Weights of a small transformer language model.
Size: width 128, 4 heads of 32 (2 for keys and values), vocabulary 1024.
Each number is 128 + 24 x the weight over its row's rms, rounded and kept within 0 to 255. Layers, rows and columns count from 0. The size above them is the row's rms in percent of the matrix's.

# layer 3 attention query, 128x128, rms 0.0783, rows 0-66,96-98, columns 96-127
size [113 105  83 162 109 108 104 103  95 111 118  61  99  87 108 106 100  98 104 100  96 103 104  96  90  98  92 100  99 106 101 114  92  73 109 173  87  85  99 110  82  99 122  69 115  90  91  95  83 107  81  87  99  93  79  94  92  76  94  94  89  90  95  83  92 108  72 187  99  52]
[[145 124 147  85 172 131 145 112 147 138 135 129 128 103 164  93 118 151  94 115 141 154 142  97 125 105 129 102 143 125 111 121]
 [103 139  90 148 120 112 112 144 112 113  73 107 124 124  80 179 138 123 180 135 114 129 115 152 175 143 150 174  88 126 153 128]
 [138 121 106 114 156  95 136 140 170 122 130 138 129 177 152 112 148  92 118 145 126  87 105 126 164 156  95  78 125 139 123 123]
 [118 115 133 136  71 120 130 139  74 124 129 131  86 117  78 175 126 136 140 153 120 118 124 162 112 114 158 176 106 132 181 172]
 [ 80 129 117 115 125 146 144 139 137 138 134  87 159 126 120 145 101 122 157 142 129 126 115 119 149 105 113 139 142 149 139 140]
 [131 145 146 113 151  86 161 130 124 144 154 143 129 128 175 108 146  89 122 133 125 114 170 145 155 124 139 124 156 141 100 100]
 [140 115 128 126 138 141 133 116 115 133 154 145 122  99 128 109  83 120 133 113 119 125 165 147 107  69 148 118 152 109 117  93]
 [ 89 143 166  95 118 141 118 207 143 177 130 119 138 113 125 158 143 132  99 113 117 155 162  86 103  94 142 146 105 131 122 114]
 [143 138 165 100 137 143 139 135 141 165 169 144 139 113 157 106 117 126 134 116 124 144 150 146 131 124 129  87 132 101 128 171]
 [144 121 107 137 191 128 129 128 155 138 128 154 163 162 159  63 130 101 131 148 146 123 107 100 149 148 109 118 144 147 108 111]
 [183 139 129 152 149 125 134 118 162 150 141 159 153 141 179  75 133  93 127 132 151 113 118 130 130 143  99  70 153 162  71 111]
 [117 130 148 138 170 100 119 125 146 104 121 157 121 191 122 105 109  98  98 134  94 105 128 148 118 152 124  89 152 113 119  86]
 [121 111 152 136 153 113 152  93 129 129 147 137 136  74  58 100 146 132 172 136 126 158 123 119 140 109 132 151 143 123 122 126]
 [106 158 164 118 117 115 111  99 133  99 132 150  93 118 129 119 171 176 142 101 131 135 141 119 134 143 144 126 113 156 145 150]
 [146  99 125  98 119 118 168 118 116  50 120 165 118 131 117 123 129 160  86 135 121 128 119 136 150 162 118 150 116 135  96 130]
 [157 148 122  92 145 135 125 168 137 149 110 132  82 141 100 192 143 119 115 121  98 109 119 167  96 141 137  86 127 107 112 137]
 [ 94 126 135 108 152 135 104 170 110 144 132 116 141 104 119 146  95 159 157 124 114 114 124 121 117  94 108 122 134 144 107 141]
 [125 125  99 143 123 149 113 135 132 128 142 121 104 133 112 129 130 148 155 108 103 111  72 103 123  88 116 176 115  86 155 159]
 [ 93 139  91 110 149 105  82 135 170 171 146 101 136 147 154 135 135 109  99 120 124 150 126 130 131 143 140 100 116 149 157 152]
 [105 100  90 136 159 141 156 159 131 153 131 127 139 130 145 141 100 137 139 101 146 130 106 131 142 177 133 102 123 109 157 136]
 [119 151 144 160 110 165 121 139 139 130 142 135 139 161 134 179 127 119 169 138 128 139 156 118 105  88 137 130 117 123 143 150]
 [145 164 110 138 144 136 133 129 113 159 141 125  91 100 121 136 106 126 143  98 124 154  97 104 141 124 173 144 121 123 147 110]
 [156 133 143 143  99 140 110 143 153  90 163 114 154 153 129 126 126 114 144 117 116 109 126 139 132 141 152 126 128 120 117 147]
 [ 80 177 116 126 136  98 114 148 161 138 130 125 143 136 171 137 131 165 119 129 176 177 141 139 133 127 139 120 137 133 126 166]
 [163 129 136 125 138 165 154 116 121 129 133 104 174 121  94 154 131 180 143 147 165 130 108 167 130 113 157 181 145 123 110 122]
 [128  87  88 133 154  69  66 114 145 149 133  91 139 115 145 104 137 106 121 115 153  79 135 124 148 144 122 102 141 133 139 141]
 [151 138  76 140 132 169  93 151 109 103 118 103 144 129 169 106  94 114 112 162 135 133 124 138  93 176 123 149 110 137 157 111]
 [123 133 137 114 167 128 152 101 143 131  84 100 139 112 123 104 133 128 119 119 145  86 163 139 138 151 122 135 151 134 117 153]
 [149 127  97 119 108 153 102 162 162 122 130 102 124 153 121 166 172 118 109 160 140 139 112 183 164 116 124 104 119 128  91 121]
 [124 151 105 143 155 141 115 122 163 154 145 113 135 136 191 157 133  82 123 139 128  96 132 179 110  98 109 109 149  82 121 151]
 [ 74 154 164 152  83 157  92 141 117  84 104 119 108 127  64 134 117 180 138  86 130 112 142 124 112 128 116 151 132  83 120 128]
 [132 139 156 113  89 147 152 144 125 146 110 133 132 136 118 114 106  98 109 189 154  96 148 145 105 138  95 148  90 164 101 108]
 [147 129 147 134  83 159 163  90 140 122 119 139 141 114 123 131 141 150  99 135  99 162 143 144 126 114 173  73 108 119 118 121]
 [ 90 126  98 107 143  81 101 149 122 125  77 124 139 144 151 152  90  88 183 164 114  98 150 133 110 149 135 214 128 132 152 154]
 [130 124  87 136 143 131 128 138 123 116  99 103 152 153 147 107 156 155 101 110 128 109  96 103 105 160  86  85 157 125 105 118]
 [106  83 114 135 121  91 133 139  83 136 152 138  85 100 106 161 127 116 131 122 111 130 137 151 139 111 153 173 106 113 170 163]
 [ 68 142 126 146  94 143 142 127 125 126 187 116 124 162 120 171  90 108 162 137 126 153 144 114 130 134 144 168 126 133 140 159]
 [127 158 131 134 129  65 136 130 125  85  63 169 112 138 157 119 164 129 111 110 114 165 120 138 145 147 140 101 152 125 160 118]
 [190 102 144 158 164 125 165  95 164 143 158 137 136  97 138 103 139  85 131 125 141 149 150 142  74 120 141  85 118 156 132 140]
 [129 107 123 114 106 123 126 132 154 134 161 120 171 120 123 146  54 113 125 142 164 124 136 112 159  85 133 108 108 122 130 107]
 [116 115 126 146 144  85 113 172 112 136 199 144  95 163 106 146 107 108 147 125 102 104 120 131 120 161 130 141 133 101 125 140]
 [146 155 114 167 154 157 141 116 133 121  70 118 156 114 132  85 136 150 139 135 148 123 130 112 105 118 136  88 133 146 105  97]
 [174 134 129 145 107 142 151 129 135 123  79 109 141 115 139  92 154 150 126 112 139 125 127 127 120 137 106  96 153 127  62  96]
 [151 150 101 157 161  93 129 132 130 132  85 146 154 169 147  98 150 158 109 135 145 143  96 125 157 136 110  62 164 131 114 118]
 [122  94 127 141 116 103 120 149 137 142 143 126 115 116 134 117 144 140 126 120 166  83 104 128 103 133 120 131 107 134  96 144]
 [150 125 166 127 115 112 116 176  98 144  81 118 107 159 135 133  90 128 145 134 132 126 116 137 111 115  85 135 115 113 158 113]
 [134 136 153 110  87 180  79  76 152 114 142 146 132 134 135 146  93 151 114 126 125  99 173 129 152 100 132 142 135 100  97 117]
 [105 160 140  99  99 115 152 159 131 134 112 120 128 132 115 117 159 157  94  99 160 126 119 153 146  60 118 146  94 118 138 135]
 [155 113 155 139 108 142 123 133 109 120 128 165 113 112 120 121 105 148 165 157 138 101 127 144  90 131 135 121 105 115 130 129]
 [115 134 123 116 153 120 116 148 125 140 137 111 130 147  98 160  85 110 179 175 160 118 146 114 100 104 120 153  79 113 137  93]
 [ 92 103 101 135 134 112 141 169 102 115 106 117 118 105 111 130 146 120 103 112 110 160  98 100 137 129 125 143 140 172 113 114]
 [140 125 141 134 168 139 120 166 102 146 102 156 120 140 156 163 115 101 136 110 138 133 124 123 132 159  75 143 127 144 172 150]
 [105 113 137 136 155 106 128 160 111 142 119 148 155 107 119 134 134 107 143 105 106 135 131 111 109 170 110 163 120 105 140 166]
 [155 191 125 127 118 132 147 136 133 140 155 161 129 129 146 148 207  98 157 136 150 150 110 129 133 115 117 130 159 122 159 141]
 [107  99 157 114  98 153 150 132  95 131 110  92 129 130 147 158 112 157 135 116 122 124 168 145 151 149  97 124  93 113 106 151]
 [ 96 117 124 147 148  96 121 134 111 122 107 122  99 132 175 129 115 169 143 145 156 156 100 130 135 173  93  99 188 137 131 154]
 [122 163 147 150 126 138 133  86 151 135 131 142 124  94 159 107 144 116 167 138 148 153 157 104  87 120 121 110 154 138 117 147]
 [127  92 119 126 116 128 122  85  92 111 140 122 141 105 106 124 149 132 165 132 115 152 123 108 149 181 141 111 165 117 122 103]
 [139 113 110 154 113 104 125 173 112 142 120  82 116  90 136 107 131  98 133 111 149 139 108 127  84 101 171 102 137 134 126 162]
 [103 121 131  93  97 112 119 129 103 110 129 111 113 128 100 123 109 161 122  86 121 100 100  99 151 121 153 122 135 138 139 108]
 [197 141 110 132  90 175 140 125 139 108 154 114 119 123 162 134  87 165 147 156 134 135 120 151 181  79 100 162 125 130 117 137]
 [131 183 116  85 123  83 113 138 140 116 110  95 107 130 160  94 127 146 137 153 152 133 139 110  98 105 129 126 156  97 149  79]
 [ 48 126 140 122 131 143 102 142 131  85 142  94 107 126 136 104 132 179 103 101 116 122 109 122  84 146 150 143 131 100 101 139]
 [ 79 122 107 105 112 143 124 138 113 110 157 115 112 153 120 162 121 181 145 144 144 124 106 119 110 118 109 191 200 124 135 155]
 [131 122 142 109 148  74 120 118 133 145 140 147 137 124 146 119 135 133 160 154 107 101 169 158 149 154 150 121 101 108 154 139]
 [121 117 137  78 131 114 113 110 135 153 123 125 124 108 135 154 117 105 170 153 100  93 162 154 169 154 154  96  98 106 143 154]
 [110 137 179  74  89 134 110 153 145 119 197 112 132 119 157 177 148 164 140 128 117 137 151 121 129 121 136  95 124 126 130 168]
 [139 109 177 113 132 103 138  98 122 144 141 155  86  95 114 134 131 103 134 148  85 111 179 158 154 120 174 113  93 115 160 151]
 [114 124 164  91 126  93 123 106 125 162 133 147 105 116 121 136 138 115 140 167  91 125 154 160 168 104 148 121  75 113 179 133]
 [114 131 173  60 118 118  95 162 132 159 129 148 126 141 120 174 133 155 145 190 141 144  95 178 113  83 121 113 115 154 151 148]]
# layer 3 attention key, 64x128, rms 0.0781, rows 0-33, columns 96-127
size [ 94  73 133  65  91  90 101 106  93 121  79 222 106  86 103 103  87 101  94  92  95 101  94  92  82  85  93  93  91 100  95  95 133  75]
[[120 112 124 151  88 182 106 155 129  75 137 126 150 107  78 132 147 145 107 137 137 116 127 140 116 135  95 128 148 118 118  85]
 [ 86  70 155 116 132  83 128 126  95 152 114 138 114 123 131 142 143 124 133 113 104  98 165 125  63  89 147 136 126 141 130 148]
 [136 167 122 131  80 191 133  88 161 121 154 138 131 127  93 135 109 104 133 141 111 134 156 135 129 132 129 136 143 114  82 114]
 [110  99 100 119 136 126  98 108 100 101  91 154 147 148 142 103 190 169 112  98 143 132  89 105 147 119 114 119 158 114 140 109]
 [124 112 151 117 169 103 128 122 153 135 128 143 132 128 126 102 133  95 116 151 144 143 114  94  99  93 130 125 108 134 106  99]
 [164 122 138 139 110 191  92 113  99 154  78 141  81 105 136 124 109 103 120  92 102 163 132 122 136 148 143 121 157 114  83 127]
 [144 115 147 136 107 129  78 114 110 125 112 118 179 116 151 165 113 140 112 125 181 155  69 113 100 109 107 121 115 118 110 137]
 [124 155 141 140 139  82 143 125 133  79 158 123  80 126 115 119 162 122 113 171 158 137 116 125 105 112 105 107 135 110  98 139]
 [128 148 150  90 130 158 119 146 161  84 150 123 149 106  88 106 144 129 109 136 146 155 120 113 124 106 106 116 167 131 141 104]
 [137 120 111  99  93 150 112 116 143 127 119 119 150 115  97 137 101 145 104 108 124 133 138 116 140 137 119 123 148 105  71 122]
 [138 170 131 130 112 151 145 120 142 153 132 117 119 101 130 143  67  95 142 116 105 124 168 116 134 121 138 143 110 136 131 137]
 [152 169  99 128 125 180 116 110 154 123 138 125 157 117 119 131  99 122 135 124 139 130 114  95 144 118 119 100 136 139  81  81]
 [154 114 132 153 132 147 139 172 123  87 106 135 137 107 142 128 122 146 140 107 115 120 141 162 149 126 123 142 125 138 152 144]
 [134 145 107 163 155 153 168 117 161 105 159 117 166 106 102 130 124  86 111 171 116 112 116 150 137 143 131 125 109 108 138 145]
 [103 152 128 131 138 126 114 161 149 156 166  97 131 158 132 118 103 135 139 107 129 143 133 101 128 142 130 143 125 104 148 116]
 [ 84  89 155 135 126  93 128 112 122 125 141 113 112 103 117 121 122  68 135 190 102 119 156 137  82 160 145 126 146 151 140 127]
 [ 94  96 140  83 158 129 105 158 129  80 157 125 170 129  82 106 152 119 113 138 140  83 113 121 111 117  89 122  95 115 131 135]
 [114 168 107 112 179 111 152 152 141 126 133 111 110 145 107 126 129 109 171 137 148 115 130 149 180 121 141  82 118 134 129 152]
 [138 114 117 125  69 175 128 153 118 119 109  70 115 115 123 143 113 108 176  98 133 125 155 133 160 161 142 161 118  79 138 120]
 [107 129  98  86  94  90 112 106 143 157 130 131 134 145  86 133 121 120  97 169 130 132 146 133  87 123 132 165 106 154 128 115]
 [ 97 122 137 137 146 142 151 140 118  98 102 142  81 101  99 108 105  78 143 151 126 113 170 151 136 143 138 149 165 136 104  99]
 [116 122 132 172 131 116  91 148 140 127  89 125 127  99 127 145 117 134 112  93 123 134 138 125 172 114 133  60 142 147  91 139]
 [103 150 162  96 133 167 110  82 121 165 133 181 106 104 117 148 115  74 148 184 145 155 139  97  82 136 144 169 105 140 128 148]
 [189 117 159 140  95 144 197 138  99 152 146 122 109 111 133 147  92  85 100 162  94  75 148 149 135 125 125 150 115 140 119 118]
 [168 112 124 148 158 139 127 160 122 135  95 107 159 125 140 168 116 118 103 151 123 117  84 104 120  76 118 113  77  86 101  94]
 [115 124 117 130  81 146 114 117 108 118 114 110 128 129 168 147 120 133 118 101 121 161 116 128 140 163 175 148  67  95 141 152]
 [124  93 105 150 127 145 114  85 133 129 113 169 134 129 141 136 168 107 121 103 128 112 132 141 144 144  89  84 172 128 111 142]
 [116 138 111 137  91 143 184 150  94 106 175 123 145 121 141 111 176 112 116 171 104 162 129 184  84 103  99 150 104 128 133 148]
 [107 122 145  88 169 105 144 151 129 141 179 118 128 122 110 164 116  86 129 160 130 101 156 152  93 114 135 145 166 105 134 144]
 [134 100 150 166 123 103 131 116 103 155 166 106 126 103 107 130  91  62 162 168 127 150 131 159 110 113 153 157 107 122 131 102]
 [188 106 152 108 123 155 162 124 155 145 188 116 155 130 151 140 130 119 132 144 133  97 154 170 126 119 109 152 143 115 128 128]
 [143 145 155 134 155 121 112 129 129 125 136 128 116 154 178 133 139 117  90 132 146 119 142 131 124 165  97 158 111 110 135  95]
 [124  89 140 118 109  94 142 116  75 136 103 131  88 114 129 160 120 106 122 126 100 113 150 159 133 121 149 159 111 101 182 169]
 [121  82 101 154 106 102 135 131  51 117  94 110  98  99 121 147 127 120 127 113 102 109 113 140 126 116 127 151 111  91 174 162]]
# layer 3 attention value, 64x128, rms 0.0661, rows 0-31, columns 96-127
size [ 92  85  86  81  74  82  83  96  86  81  80  91  88  86  84  92  92  89  83  92  82  80  99  84  88  80  96  87  84  89  97  85]
[[128 121 123 143  94 120  79 147 128 176  98  93 127 114  82 134 142 156 134 155 142 114 131  95 157 148 109 158 115 144 133 116]
 [133 103 153 104 147 132 137 158 146 123 192 131 112 153 147 165 129 127 149 131 125  98  99 142 111 107 137 112 127 119 133 117]
 [112 126 109 102 123 127 100 109 129 143  99 116 108  98 132 112 105 172 104 121  82  64  93 136 158  96 121  66 142  99 124 116]
 [173 103 105 148 132 113  64 103 140 110 153 158 123 105 146 119 174 140  94  95  84 139 112 156 141 192 137 107 110 139 130 128]
 [121 155 127 104 113 165 105 148 124 155 127 138 140 153 100  96 136 111 111 184 116 126 176 156 125 103  68 109 132 120 120 125]
 [109 134 103  98 130 160  98  95 128 116 143 154 125 140 156 144 113 115 107 120 142 135 141 144 145  87 151 137 187 131 138 130]
 [180 129 106 102 126 166 151  80 114  78 111 159 143  98  91 154  84 128 115 196 173 143 127 168 155 106 147 113 166 126 109 102]
 [ 67 125 113 118  97 143 127 151 145 147 105 139 117 157 154 102 147  94 110  70 101 143  76 127 109 148 131 150  94  93 142 145]
 [144  91 166 151 119 122 125 145 132 193 174 120 121 100 155 104 124 135 113 140 130 129 145 195 115 133 133 123 163 161 123 146]
 [110 141 130 135 145 104 108 133 144 147 129 149 124 131 117  99 138 105  95  54 134 140 119 131 124 124 165 127 147 150 132 131]
 [119 114 164 104 124 111 168 137 130 136 113 127 133 132 179 126 147  95 137 108  99 132 149 152 115  67 153 110 125 116 131 155]
 [113 118 133 152 120 152 103 136 123 103 143 148 102 104  61 113 101 151 119 138 122 102 128 157 129  84 133 123 141 143 125 140]
 [116 159 140  80 129 145 155 131 126  88 114 126 123  99 117 101 155 102 146 115 138 104 132  76 125 126 143 120 116 113 120  85]
 [141 136 151 124 152 127 178 142 118 152 112 135 147 120 168 143 141 117  68 137 150  79 153  92 152 117 152 162 135 118 143 115]
 [ 82 118 154  91 168 117  95 143 134  82 111 115  98 140 156 112 155 161 144  96 113 138 101 108 144 164 129 151 137 165 123 137]
 [129 162 147 152 127 140 159 147 134 111 119 164 101 137  97  86 119  82 152 140  91 171 118 153 112 117 128 143 121 147 139 136]
 [191 107 115 138 118 128 177 103 123 134 142 184 135 138 150 159 118 157 102 115 121 130  61 166 110 101 135 121 177 126 122 135]
 [119 147 156 158  86 130 188 139 139  99 120  90 144 145 150 138 135 154 151 108 102  90 135 140 157  93 111 119 130 139 122 128]
 [174 124  80 155 117 116 128 159 139 130 138 105  95 104 107 139 176 141 166 136 121 120  98 157 108 191 113 125 157 136 103 126]
 [135 104 127 155 135  96 117 106 131 115 133 166 129 141 116 157 155 127 123 152 118 126 157 159  88 114 150 173 168 194 141 122]
 [202 100 109  92 183 157 123  99 114 139 134 151 137 155 122 119  83 142 155 153  76 105 156 149 119 118 113 126 122 158 110 114]
 [108 118  99 121 157 132 118 124 138 122 125 119 138 131  62 121 148  83 135 186 107 101 156 117 126 117 135 130 151 100 122 127]
 [153 146 150 110 130 142 142  82 131 150 144 137 110  94 159  95 119 135 104 170 124 145 137 130 121 132 125 132 122 109 128 109]
 [120 113 171 138 130 143 147  96 119 137 107 128 130 135 135 103 165 116  77 146 122 122 119 156 143 115 114 113 103 117 131 137]
 [ 98 126 195 127 135 143 125 139 127 109 102 166 118 128 119  91 113 152 130 110 113  91 116 113 199 100 164  85 140 149 132 126]
 [149 146  89 102 103 146 133 103 132 143 107 126 126 120  99  90 176 171 128 144 122  63 155 137  90 142 114 122 104 126 117 115]
 [166  79 116 164 160 135 115 109 138 104 129 154 127 115 123  97 125 148  79 121 118 127 137 128 136 182 137 158  67 139 130 142]
 [121 105 116  92 152 129 141 132 119 132 110 181 115 166 128 112 110 107  96 128 124 135 119 113 157 173 111 109 178  76 127 160]
 [132 129 171 123 135 126 120 120 134 123 127 106 117 160 146 120 151 143 123 135  92 112  97  94  99 138 137 103  90 129 152 142]
 [ 76 123 109 131 121 116 105 157 133  87 131 155 132 154 116 112 109 131 114  69 127 109 107 116 164  79 125 100 114  94 130 138]
 [101 127 130 186 110 117 121 129 125 111 130 133 144 111 101 139 178 146  88 111 137 107 141 132 132 132  66 122 215  66 145 123]
 [149 151 137  94 145 150 201 111 111 128  77 136  70 164 136 111 117 105 155 144 111 147 112 110 119 124 117 129  95 118 117 100]]
# layer 3 attention output (transposed), 128x128, rms 0.0653, rows 0-63, columns 96-127
size [ 91  98  95  83  80  81  89  93  92  91  92 105 103  96  87 113  98  91  87  95  86  97 101  98  89  82  95  94 102  99 102  90  87  89  88  92  74  82  91  98  92  82  76  91  87  90 102  83  86  89  85  88  82  81  99  86  88  91  98  92  77  92  90  84]
[[168 172 151 107 142 133 145 107 176  86 126 129  95 130 161 131 108 103 131 152 103 128 127 123 133  91 134 118 132 118 154 126]
 [ 71 155 116 144 103 155 138 111 148 112 149 134 154 116 126 142 139 118 111 133 140 147 108 110 146 105 136 114 147 113 132 131]
 [110 141 121 160 111 111 123 105 131 167 132 154 123  84 120 148 117 142 108  99 121 176 141 130 126 162 124 135  87 165  84 144]
 [137 144 144 129 124 137  94 149 115 143  83 120 123 147 128 155 129 172 117 116 130 111 151 113  99 107  90 107 154 139 149 112]
 [137 151 130 145 111 130 162  90 136 120 128 148 110 123 130 143 130 114 163  90 129 116 169  90 136 113 136 112 103  93 130  92]
 [172 117 103 131 167 158 120  97 109 156 173 137 152 114 160 120 158 167 103  93 140 113 154 130 119 168 134 118 118 127 109 116]
 [160 100 112 140 129 129 138 103  37 112 158 128 129 139 142 107 130  88 101 102 124 129 112 114 133 176 116  86 120 138 107  92]
 [125 153 116 132  98 136  99 160 188 111 149 127 129 140 141 139 111 135  99 170 108 111 127 131 128 131 156 147 159 117 116 116]
 [138  89 121 133 121 158 116 113  33 119  86 108 173 150 145 158 103 170 124 109 138 109 142 121 182 122 158 129 109 162 122 147]
 [133 140 121  96 105 134  77 119 136  98 117 100  84 159  94 135 140 136 158 127 132 141 108 141 179  75 135 163 144 140  65 138]
 [125 144 105 112 148 109 158  94 143  81  95 112 153  87 117 110 136 129 135 194 133 105 126 124 127 105 127 157 153 139 151  84]
 [ 89  71  90 125 149 111 108 150 118 130 148 143 117 122 153 123 127 142  97  68 124 109 117 181 121 153 120 115 152 105 103 162]
 [133 120 127  79 127 134 114 108 162 174  93 141 131 105 135 170 123  91 171 145 103 132 145 119 146 120  93 109 139 125 184 106]
 [130 133 122  79 147 164 136 142 187 155 144 122 106 175 154 146 116 104 172 168 148 152 118 148 146 104  65 154 118 161 103  94]
 [120 128 139 103 185  88  98 133 162  95 117 170  90 153 120 111 137  96 105 125 126 135 100 148 112 121 120  89 174  92 168 149]
 [148 110  95 112 152 113  99 136  80 116 138 122 152 171 144 134 139 133 112 105 117  93 120 150 151 144 131  88 207  83 126 146]
 [133 107 164 158 110 125 112 141  63 137 142 124 149 105  98 127 125 136 125  99 153 135 138 163 125 154 141 120  83 144 109 123]
 [115 115 135  84 138 139 100 128  79 136 108 138 113 103 130 185 117 134 135 147  90 149 122 151 106 114  87 120 116 121 139 130]
 [139 152 132 106 100 114 113 161 138  96 113 116 126 152 121 141 105 146 129 110 112 143 109 142 115 108 130 110  78 136 137 140]
 [130  97 142 124 119 123 155  75 127  85 119 102 140 122 112 145 130 157 116 144 175 122 137 123 128 166 177 153 110 164 175 138]
 [128  99 138 170  71  87 141 145 159 161 120 117 134  88 143 138 123 121 118 140 143 135 173  94 115  78 147 101 126 163  71 138]
 [131 126 137  91 121 134  86 137 141 130 170 172 111 165 126 155 126  95 136 125 115 146 111 149 117 104 100 128 147 101 107 139]
 [170 124  83 152 147  99 167 115 124 125  95 129 146  95 157  97 149 116 136 103 119 132 157  89 108 112 104  95 148 125 187 121]
 [128 133  96 157 135 141 174  90 167 136 194  93 154 142 135  93 119  94  96 185 140 121 137 147 102 109 100 137 148 137 114 131]
 [ 95 127 101 149 133 174 105 135 126 139 131 114  81  89 137 169 131 105 125 122 137 161 182 137 177 123 159 135 130 140 110 180]
 [133 123 151 133 149 127 176 156 127 120  90 170 124  81 117 130 105  91 136 108 116 131 161 137 132 106 174 151 145 120 172 163]
 [110  96 136 142 125 127  91 141 207 161 139 118 104 142 147 119 119 155 136 105 198 119 126 131  91 123  81  76 120 121 137 113]
 [127 145 162 167 123 103  84 146 239 151 103 122 107 108 126 131 133 146 125 143 129 120 130  87 166 125 149 130  82 118 124 157]
 [109 125  81 170 138 117 124 143 121 111 123 120 166 112 108  92 139 147 150 148 129 115 141 101  94 112 182 167 147 102 161 138]
 [135 106 111 107 130 130 128 128  96  91 141  98 131 102 101  94 132 139 141 127 127 181 131 132 136 132 174 101 143 137 102  84]
 [114 106 134 149 107 116  95 142 173 100 137 112 107 112  84 121 107 154 144 109 116 149 131 139 114 110 114 163 112 108 134 148]
 [121 124  83 168 103 130  99 136 112 160 144 122 158 157 145 160 130 114 116 115  97 130 137  94  99 110 104 140 155 128 132 132]
 [133 140 122 119 137 163 117  96 150 164 142 146 142 108 114 134 103 124 110  85 128 132 137 168 111 124 124 121 100 131 150 159]
 [140 103 145 110 101  86 102 145 110 143 100 147 131 108 142 148 147 108 129 116 119 106 140 115 139 119 151 137 124 159 137 127]
 [109 128  97 107  92 123 122 126 163 144 132 150 124 149 150 163  94 123 152 134 113 111 172 116 100 120 136 150  96 123 116 148]
 [ 76 115 126 137 129 180 111 119  72 145 103 108 114 147 118 143  85 149 135 111 122 148 135 119 129 107 114 138 131 123 147 193]
 [163 185 135 143 129  98 135 131 155 119 178 149 141 150 143  89 117  87 149 117 138 141  81 162  99  91 119 128 157 131  77 108]
 [168 112 116  73 135  96 108 123 104 100 108 121 129 147 165 133 148 129 155 129 151 139  75 122 144 118 144 129 113 171 136 123]
 [152 101 145  97 106 105  87 139  94 116 160 135 128 127 134 117 126 120 128  87 125 118 111 136 145 150  93 102 165 131 103  95]
 [133 141 131 168 116 120 115 146 174 149 111 127 114 143 152 140 132 156 143 146  95 136 139 122 109 123 139 128 122 110  96 137]
 [129 122 148  96 154 157  91  84  80 152 121 134 146 145 110 115 136 175 109  91 139 126 126 118 159 117 139 136 102 154 151 119]
 [154 163 164 110 110 155 124 147 197 119 138 120 142 183 134 140 114 109 112 168  94 130 140 101 131 141  93 136 119 124 179 115]
 [130 134 174 158 120 116 117 160 173 110 118 140 156  79  96 116 153 111 137 164 135 107 116 100 167 136 143 127 121 142  86 136]
 [ 90 115 128  91 152 141  99 120 168 135 145 118 122 111 135 145 128 160 114  87 109 130 128 138 170 131 100 101 136 107 140 140]
 [129 137 117 149 121  82 150 142 152 155 128 142 107 114 141 126 181 121 150 148 100 100 121 125 132 159 140 126 151 127 107 117]
 [153 138 152  89 119 107 153 149 148 138 144 118 155 146 120 134 139 126 109 169 132 135 127 149 122 147 117 140 100 194 125 101]
 [108 110 135 159 164  99 133 153 143 108 130 150  99 135 142 117 164 131 117 115 123 133 119 115 123 153 122 103 159 103 156 182]
 [130 136 134 172 144 131  89 139 115 151 195  94 101 133 113 125 118 172 128 119  97 112 127 157 129 138  96 105 202 109 103 130]
 [135 146  98 161 117 117 104 155  38 127 135 144 126 135 153 126 121 159 118  86 135 115 134 146 134 114 126 102 141 119 130 115]
 [154 117 126 180 133 150 149 112 116 114 119 133 155  93 122 140 130 150 141 165 131 123 127 110 143 142 176 116 126 116 108 108]
 [104 120  96 149 117 155 154 145 111 137 113 112 168 121 152 185 138 105 146  97 107 118 148 140 122  87 118 149 132 118 113 168]
 [ 98 122 180  88 125 140 157 138 156 110 137 135 156  56 108  99 101 122 142 101  94 101 174 140 139 145 151 146 124 168 126 160]
 [111  82  78  60 174 111 101 142  83 106 154 125 107 104 113 155 154  81 128 155 127 103 110 123 131 157 153 120 119 136  77 123]
 [160 110 105 110 125 138 121 123 149 126 179  97 156 180 120 154 100 119 122 126 133 168 101 149 137 108  76 119 122 153 129 145]
 [174 148 108 143 131 105 113 101 121 129  98 170 125 141 177  93 142 117 107 133  96 140 118 148  91  93 105 114 133 131  85 129]
 [175 141 131 101 105 136 108 120 112 154 158 125 115 167 145 123 110 139 118 157 108 145 115 165 131  94 118 112 120 151  98 111]
 [151  83 137 120 150  97 108 162 185 125 150 130 119 118 129 127  98 131  94 134 140 120  95  96 164 158 117 128 133 139 127  84]
 [101 136 122 173 136 137 134 141 162 113 102 138 115 111 119 120 137 118 128 102 137 105 128 129  99 112 150 120 128 106 117 147]
 [ 87 128 119 130 158 155 120 115  70 175 154 128  89 159 106 114 113 152 105 131 135 121 139 157 123 125 129 113 115 127 151 173]
 [144 112 104 124 166  60 101 120 147 122 116 104 127 122 134 146 137 132  80 140 146 121 126 126 125 144 146 149 125 119  90  90]
 [121 128 110 150 113 145 166  94 100 150 111 116 123  99 118 129 129 159 126 174 112 144 154 132  67  82 141 181 113 156 130 123]
 [124 117 109 133 133 117 100 119 109 157 146 139  84 105 103 144 135 134 122 125 133 156 168 120 141 131 145 114 158 114 143 137]
 [ 89 111 153 107 124 177 125 103  78 141 145 106 123 105 150 130 127 115 117 109 122 191 152 192 155 125 116  75 129 132 119 134]
 [147 136  91 144 116  72 134 115  97  99 157 116 101 148 165 168 148 109 137 149 117 139 118 106 115 110 113 123 175 151 105 124]]